Each number is 128 + 32 x the weight over its row's rms, rounded and kept within 0 to 255. Layers, rows and columns count from 0. Numbers have three digits each. The size before them is the row's rms in percent of the matrix's.

# v: layer 7 attention value, 384x384, rms 0.0356, rows 185-191, columns 96-191
# o: layer 7 attention output (transposed), 384x384, rms 0.029, rows 185-191, columns 96-191
# q: layer 7 attention query, 384x384, rms 0.036, rows 192-216, columns 96-191
# k: layer 7 attention key, 384x384, rms 0.0356, rows 192-216, columns 96-191
v185 094:157135161112129093141171162140143115153164122079084159092139183090120068163177109143142177111149161091115069164120109128183071092070190112122139167090144103192054166104155087140128105117161079141127104112093105172106133064115088171103088052172146120120170156114133170101124097118136134088
o185 090:075157110125107158135152087129080158142077112111115132135118136160047146115112161138114076144164107104170178146119183093120150153127080098130139126136126132113115115085112094099125111118125172116126088144159110081110158127138185092163155139127099160085160060170098037133122095095122092123
v186 098:091090191166109140124151129107117114070110072098107123109118176068126113087114165128129184122159154082108079136139139157159165151145108148172115157163167118113181098150141131118135121155115134109171118123104092112099074117169108133155116115131128093123144082099115093196126133096080112185
o186 090:209114072142144108103105115124138095190124183137149184117061097201136163131139106167122097151136126120138154105089147087137127107171170112086159138135103124114087144160114125156107124092139065146103143095091181173174156140137162124133120160137135190120130141094140146137047111202122097075
v187 095:137159120167092177146107166152159141193209110071117142162151164144121106116131089131119132158180127094150076155141109147071112121205172140124100146125135122095071140115133147100076122142123088170160104137113176101147149062033172171115175046154122130103045157124152097116134048118150142089
o187 092:151192149107122118139132122106112153054164187149127171147156116066134145147078133137111130127150109161153123100124131147138167140121118084100081070122117162139132143138145065133143149165136057134150030154145102158099129081156076129158058172113071154175126144157133144122147186115178069123
v188 096:111140105165145096106132160065132111123122127089140122137103149126093118141135131167143145147101121217139144123097125102064112145081108123057140126099118089064161119164109080093103074102096152161137083117160154142157130078146095098094165183177153137150096107103135114108094157147138089134
o188 089:175160112111102137107106133153169124151151181135184105108108104161119147095093115144098123159087121071107156122150141113179129124167122139146100173179147189166123134112173161134112147175122181111114142125115134179098106152120088089164116134088158089127126154126147100187144147054106100110
v189 093:080102045167123161163143045092084172114029149127122170097112085098100102089113096154163131076114113098119098119168118097097177093157121092139170115093134125121177062171123160090150117134143132113127083165145104125110103135119160069073152180166060140143107112150148162091132100114136124132
o189 089:119086136125140120120101168133116088116122112116176138135087193187142135122187127093104118154140113118108154184106072130084040181137107146143183091126129091105106140104190147109109137110117138161189192142101152126148140172153121142110123135102125132145125152053124124168120132154078127118
v190 094:105119155112127161107144115195148090134151092113170078141095163110144086119140181174115153084129084092194104175105119091083175165067090156173151168160143119139149097123088122149152155107188129095103131169157167180092155078142177087134126098091170167198150134114069113104196090076178099090
o190 089:217170133166116100106135108108160099129103082090131131140171087160116102089146094123142117142108120135141109142160106117152103135163102110094042051080121150171109147137200123117116101168111085174126102076127059114126103148176121158130131118142152103136195136141129133090121154147112117175
v191 095:127134126157051052096123163166126190152158113073226099120140081093091191107040176129121116144134147096157162168132145100099139143113098176114131156113121101169092099084148061126080130105138093156121096122141155132148155117142139098125169110089123131147192160130181154130132104166103113125
o191 087:206107148134124132133144165113136083154120163131080103149127137150120110098171110102161143111121096178099163124103154121108138156134097143136100079178104160105123090134118137159146070162154121160157108095143130171165059065127130138144104136127155156108100102136126113139122124166148151189
q192 072:186138165157085152152123076141073140107128182123138170075106101142123144102120122166155111129129233125143102089080203100100159121117129151185164087106159085137124104133172105138154081116128139115102149075167146115089186112162156080145121129170102115102123160130154207135125167129152133138
k192 080:117115071092118153164136183086133155155111144095133111113114172140091145149129128128126141153129134076101112096143133160160170184081134154140147095099153157184170112144117124099105150098092158120116092098141102156113148124124122098108100130129053127106128130086137060121164122123035105109
q193 088:108184161096174154111066124135108126108068121113093143082194093133084113090159129171113095084067177129078161093109144132042106108109151092125109049095141118186074072128127146073136151164140088102161160119150085134126068156106130107122125150186170129124119112143204181140146127165151124126
k193 082:095098123147130152173079130127124116141094125147106125103118111098161155077176097133093156126108161144143172158094117125132134084137112181125137140122137121088161136088140169136124112150161158119113162146108067165119093142116118098127192152109156132174117091147134225142145177109093149145
q194 110:085077134151101117212187063168136165128146147143127138091073114112205129093145147093150127150170129131140137141112103143161163149145173133145183153114131164109186114150136114153082133054122182087101087087134136180066117112117115140155105127064102139129143153173129111108162183094081144127
k194 115:123105110119123230161157172123185125145103125084175164102114175142069126122135141121094105142117138071128151084088106163127170129165166136146174132098138184191205057099131167092098085099157119127100121122116101161101108114129120091159131083157114091136106080084143095094131150113067115128
q195 088:142136128185052194120121123117121132122146092101115171108128111157127083094108139119206090117134194146134128117050185142157149099109162184187170145110184093126156123083116109159168159140139133135147106080114181139137096114157171088181144160142102135057120123139152103145124152221155172131
k195 074:147149132081050175110109127084130146147078138094203140183099136125105095092131056131158156172184124168158143128213046144116113076117109118119114139114132167083207116111107163125134152100203127099112145169066135164122148133129112137123151132107144127114126134146104159123138150122122127129
q196 113:086156191145120089216168060139121117066163165116154176150082128082154167120130157106097194128120086137123132097105080121157194171191112115169203072118056150101116119137148167082115181067104164152144119126108066158067144116121108101152102158101115129119151156138154096093170124098121149172
k196 102:115101124144099144150135137125112133170090059066167157138096152111097133150191144165148103108080174105168167125112109162144149120112144166115111100140111153153199104102122149149093132089175099123135149128088102116097070095104102121113184103122129133080104144155127131080118191050079118137
q197 093:112113121159123133060142161097114192149089068132146089129166139118135078134198171165169081176142142149155110106079178141161169095108176124127147242096187206121117131160130177164154141121145124073117081126076150159103147141091165124185132093124129146115090120188143167160138132152150115094
k197 107:163117124101117092088099079146082139129172157142088110177126093125172107149087102149137111108181077178120088160171148145116115155099099117112091097159123148063078163172136129149182162147118137157150095161114125069140144157106159162068073157141143135153114150128089191141142098131183131110
q198 079:089165163133122134129103061111121191099089068093158150150139098077138119180153185143146176143116157082124116087097179095184141178172095138150137141142082174148134088147191179107153197151120160090096089178126076178109159131178113102151156099152151093152143113178124158140181141132170072171
k198 100:119097151102164101107111116153141140142155124161091182124170128127107168135113112196162119087158102119134113134033159137076085145114125106147097128139095100113113228141155124157177122156123136130135115135160186190177114124155170137102078165108125120155165084113119163148112107152175126160
q199 121:185098113139144086057130127132130120196135100126106114068176157122150103124156069122177103192113126175112160132085125157127151110098145113089108185167158194113148134175137131152135085147127083126100143128136134105143155127132146146144103067105085131169121107116124213118135149116132128107
k199 100:146127113125118110062090160088165163146129194158107108110129121137091163105084089116133103108151112110094091130127183133109144110146107168152137124139165102159099171135098107176167120113103161165139151106137161154186173166109092102119059159136130144085126104091154103210168129121172132103
q200 076:107102122101119159122143134088124113129138107142135063163165088185089098181141161144094113115166144157086127121147125157088086159083176085087105150153196116147093106096141141172145174124118160075155125153162168135144086144135109125122109149151145081104126127122123141167067112138122156081
k200 141:109134106143159154174143125143074122129109126088159113123109129129141103126154143106069136162158152131122146149134089118141151128102150091111130106117151116159162069153112107104072107131118112124163132167103109112047090110115121160207187085147144123150129172161099123062126141134118149111
q201 128:055170148154149156196110150072110115084126161099143138168078092123124158144128173124071155044162120086171095111147124114124089145145150122172138086128122087127145111073147138084161146118127156116130129136165170121150097115117112143127163179116202154119116148182124057109109115140122162115
k201 074:072113104086114139096129148112130159059109110132191087116156103139078098186133127087126104112104112138091091128139039126101104105102077130099100115080125164126098110146095115106070059179100090080101134141125145090167036141134100163126177088144102090146142128149149118112146070064168164089
q202 089:135152108156154129120126205062100133127113155141166121163075092144102151088115116107093145117130176080134075186136114087144088066117148127104090101149148078164113168117094065092134136131085121099147139129106128114132146128133119123098165131142154179078166123154104102139071109172149083081
k202 142:096127157149134139189130155130110133074131087116134134125135139130166112148143166088109133130114147128113133105146091140144150111115126103124173098097157139155102105119095106071079156135119152105150112142129104090034088089102135163192219116140156126178123128189112106070101102116122163128
q203 150:085173145141137136238133102047136117092128146123140157172073111125164156128106153095082172145147122099149134124169107097139084106139142097162123082131137113126146084109146114065114139083115163139165103122137150126134114088138121129165157188123184137097111149164089098071114114144130125132
k203 087:099118161150101080130160060081101154173112110079097102101145104088206081160134171149154129111127141145148074148100135149160139157139143136099129113131118100105114090117065101157164099171134124118106072162138180113115115148176171142151116162163109137199131106100125122165103143141159091124
q204 094:115125163201184132138171129129105134129055121107144159124163131119175104139152123116155154177151167162102180226081170159099076095074129071138141134148151146123098102142132090141149115122107117053173149123073096113122157138107130125159119104126085125129092141125156176109093132095214094147
k204 099:154173162130205084110143092135138171165145170108077105140154083092159114176157167184132086094141099125081154135100083061181097154109147130183114133130146127122084117150114146124171116099157115116167093148190110121124177152163121129099124154209154120112136083154117186143144130070147180135
q205 104:125134104103081217088138141155133178149134097112130162125168143147093140112122105136135109110092133044098121109100143126149102126228137143069160169104099128176159097158162082197130186101122153111133125127116122110146103132134153081136104074172169115154158122106162054144106172116164160175
k205 104:150119123131070173120144186149123177131163132146140133165136171156070140131130077130163129153129204146086141114150170151120088024125111181109144112147138175121134125083111057107103154168133185091098219139073133125118121099086098101172081090084065115154102155129182084105143172116196182098
q206 098:166101125094122175112076113107071185159143135153122076146142129165122132094121112082116133152133134130124166176118109095138120125140076082190169140151093109205101136141063126147051138126126081172149142125084104106138178175149113145163158141120088117175169121169151067084136137096084133129
k206 103:174074074076089142144102102110121092143128101108168029110120203136173098104116193155132105128132069135092160159102137054100092178137097153141123124135086083142125160145178156077138083157129149100065090144204095095135156126182143142148155108137139077145114128128120173154181154116136146129
q207 098:080150129156113218196120115131221146072132097134116201129122077105104095126090137130156166155121063139142164087073126091132104126094158139106101150100120112069149197153210174099142104058145115167174139119086111117122093121050141140085077127116152137123103152151068165124127154114119103098
k207 100:111131195165127138209164139209087125102113141131167191101133123085134135143050140125132160153118147073173094142139141116104145106085098190091140144129153075118109102126187161165096145108072141140153125103121085215105101187084118092117104095119157120132127188133077097060060146147073127114
q208 095:152156172106195099129123166064132120059116182133136154141134066153096153130164123082143115100105091188201107121089153079119061137093105127112125091105116148152133120087203124094187150141152159126173094111086129077136078175104096121052129133109205143044103141126150123141149081131124119095
k208 100:151104165208137089156123131118124134111114084119150148164143114115129214197193172088088156074196182153127114165112137116114112115163155153115128111131185148147153072143124132174078182154141111143107212100122083186132110110120164157132093125073114135084111116113108152147124132136087181141
q209 096:107112184131093081115169125092162131134084158191134127163159143115135109179179112096125144167199091100087117103056141110107128171136198080178108123125192084129064115146132109145091182101106140150113109112118144128126157157094076161108095103036052139123074098172089112129122146103091116098
k209 096:123125131109096130167150156111047146120120080109132118160102122183151087092125140107124112098168167126159117150063106102078110171081108147113158085111107104118172105104116145144132129152149096100202160099149150159139129167107202134066108125101140121157136142101110091120097146144125141151
q210 096:095107132116142155218095095174117196092155114098110140133150123067133145145089156109141152171114092146115132105096081175130142135148143153132163157160100162139106135086179140130126151101100153167161102150101093124138103083116134125103179104068161186119131160181092177089148126111098163142
k210 100:151106106082108182147095092151127148130161104141099086136096111059109109076117136212155104127122157128119078146137180150108115159128169152152135141153074161109177106142158121171123111141126129138106132131175132184167136129121097139141112072143135130151084123142096118069131145103125090169
q211 102:134156172122092088097161182133158102154103098155099135125161125137140103122181083157089131135125155119127177082090073119116112090127140108159132056169155166111093077124081176103154163161151125123072111156181174094109112187153084160172111158187139118163091112076119148104152098110185122145
k211 104:135101090136139106138112135103164150134129114157144116099124082105149147180173145082114093067087134116117140080176173102105075140173109094137185108106174156121143137181124148109127097145146166132167071095179124139130112122163109179117114102158161156140125104168127128151158133157154141094
q212 105:104131156145097102130152111131115092147155135215151152109208128148170154124224126127112122069155125147160091131116164121118028147060173121066101118152078114154143103069130120111163087132140169104117092127092143156158121077143096176114046129095160112094099095099127120142125146083140084096
k212 103:127086097120102106091121101168118131096174116094164148156221134072078173140127194173122116150118186154136118112095110116125114082110153123142111120114120101090143094140114142169102154121097157078164094105079087073142155119124179172193130151115084137087123090133165100149111121050139152201
q213 101:102132112140129149122105123163170094197103127106100093149159179155101137191153053186174091071166089130128128098102110126084098138145162133150088182179162166105100148108107172154152187118150112116141155136115121133115125110111185144187110116146158140099147179165142121052141101112120192109
k213 100:116139049120135136125108125141137086133111142145106124149152123168140126051136114120120165185180132167139140109195088162081172064135091085101149136140128136071122140156100162110119143079158100135137192116145142137131134154065097158152133131100169115148131157094130148111203122141122119158
q214 095:133089154160172180082094105212154142089157108135127134094138107140158070109100156118144115068094165103110169155099132182137137106111138063146172143104108140134116154148113178139123133109089101173192072137130074100108133148129084118122175124082141120127098162137104098119089156122162200138
k214 095:105117109153129145144134122177152112131163173161110074136113098125168118095178120133154090144134100147158153116131186131153128144187134128110140088080099099178101130118221128127182138114166091107174070084161092158182110117145128113136138139083120084122114150037099132113141123177118088133
q215 098:161076061182117159168100127155130112077200157084120095142073138166135092079111121138178126190093121103090146148193162169171211143204132102149169172088096161132092137105112118153098169101104145164107155073133112140117129173093109114120118141149137113120140165137160108083105154133080170108
k215 107:183159135063128096125136101154119117122199134127180147135033147138076075158154089157163095196138125187130180166186122157158182122075077175113128134141100104133108136107129132130149134135096133174065109130120162129152124089089123110127110126135104132180053161141116179129090062170087109118
q216 099:144085154117115113093104161102058141157113098138104018177081154180133076073130147125144119185165130112167100122117176120087215112110105131134112119142195053149111123101139138122073097174095078098149107158124118150117132141127120173134124100137123131095099125166169185159136094235123113074
k216 099:071093129152147125126103134161090125205104092118114129133090161149174122136062107088115101136128073182164141142091106123093134147047120094181192194127098141168130137087102139070083155197119085162172161137163091094105107197089117153110146180136082166114124159102085188114122135158161176100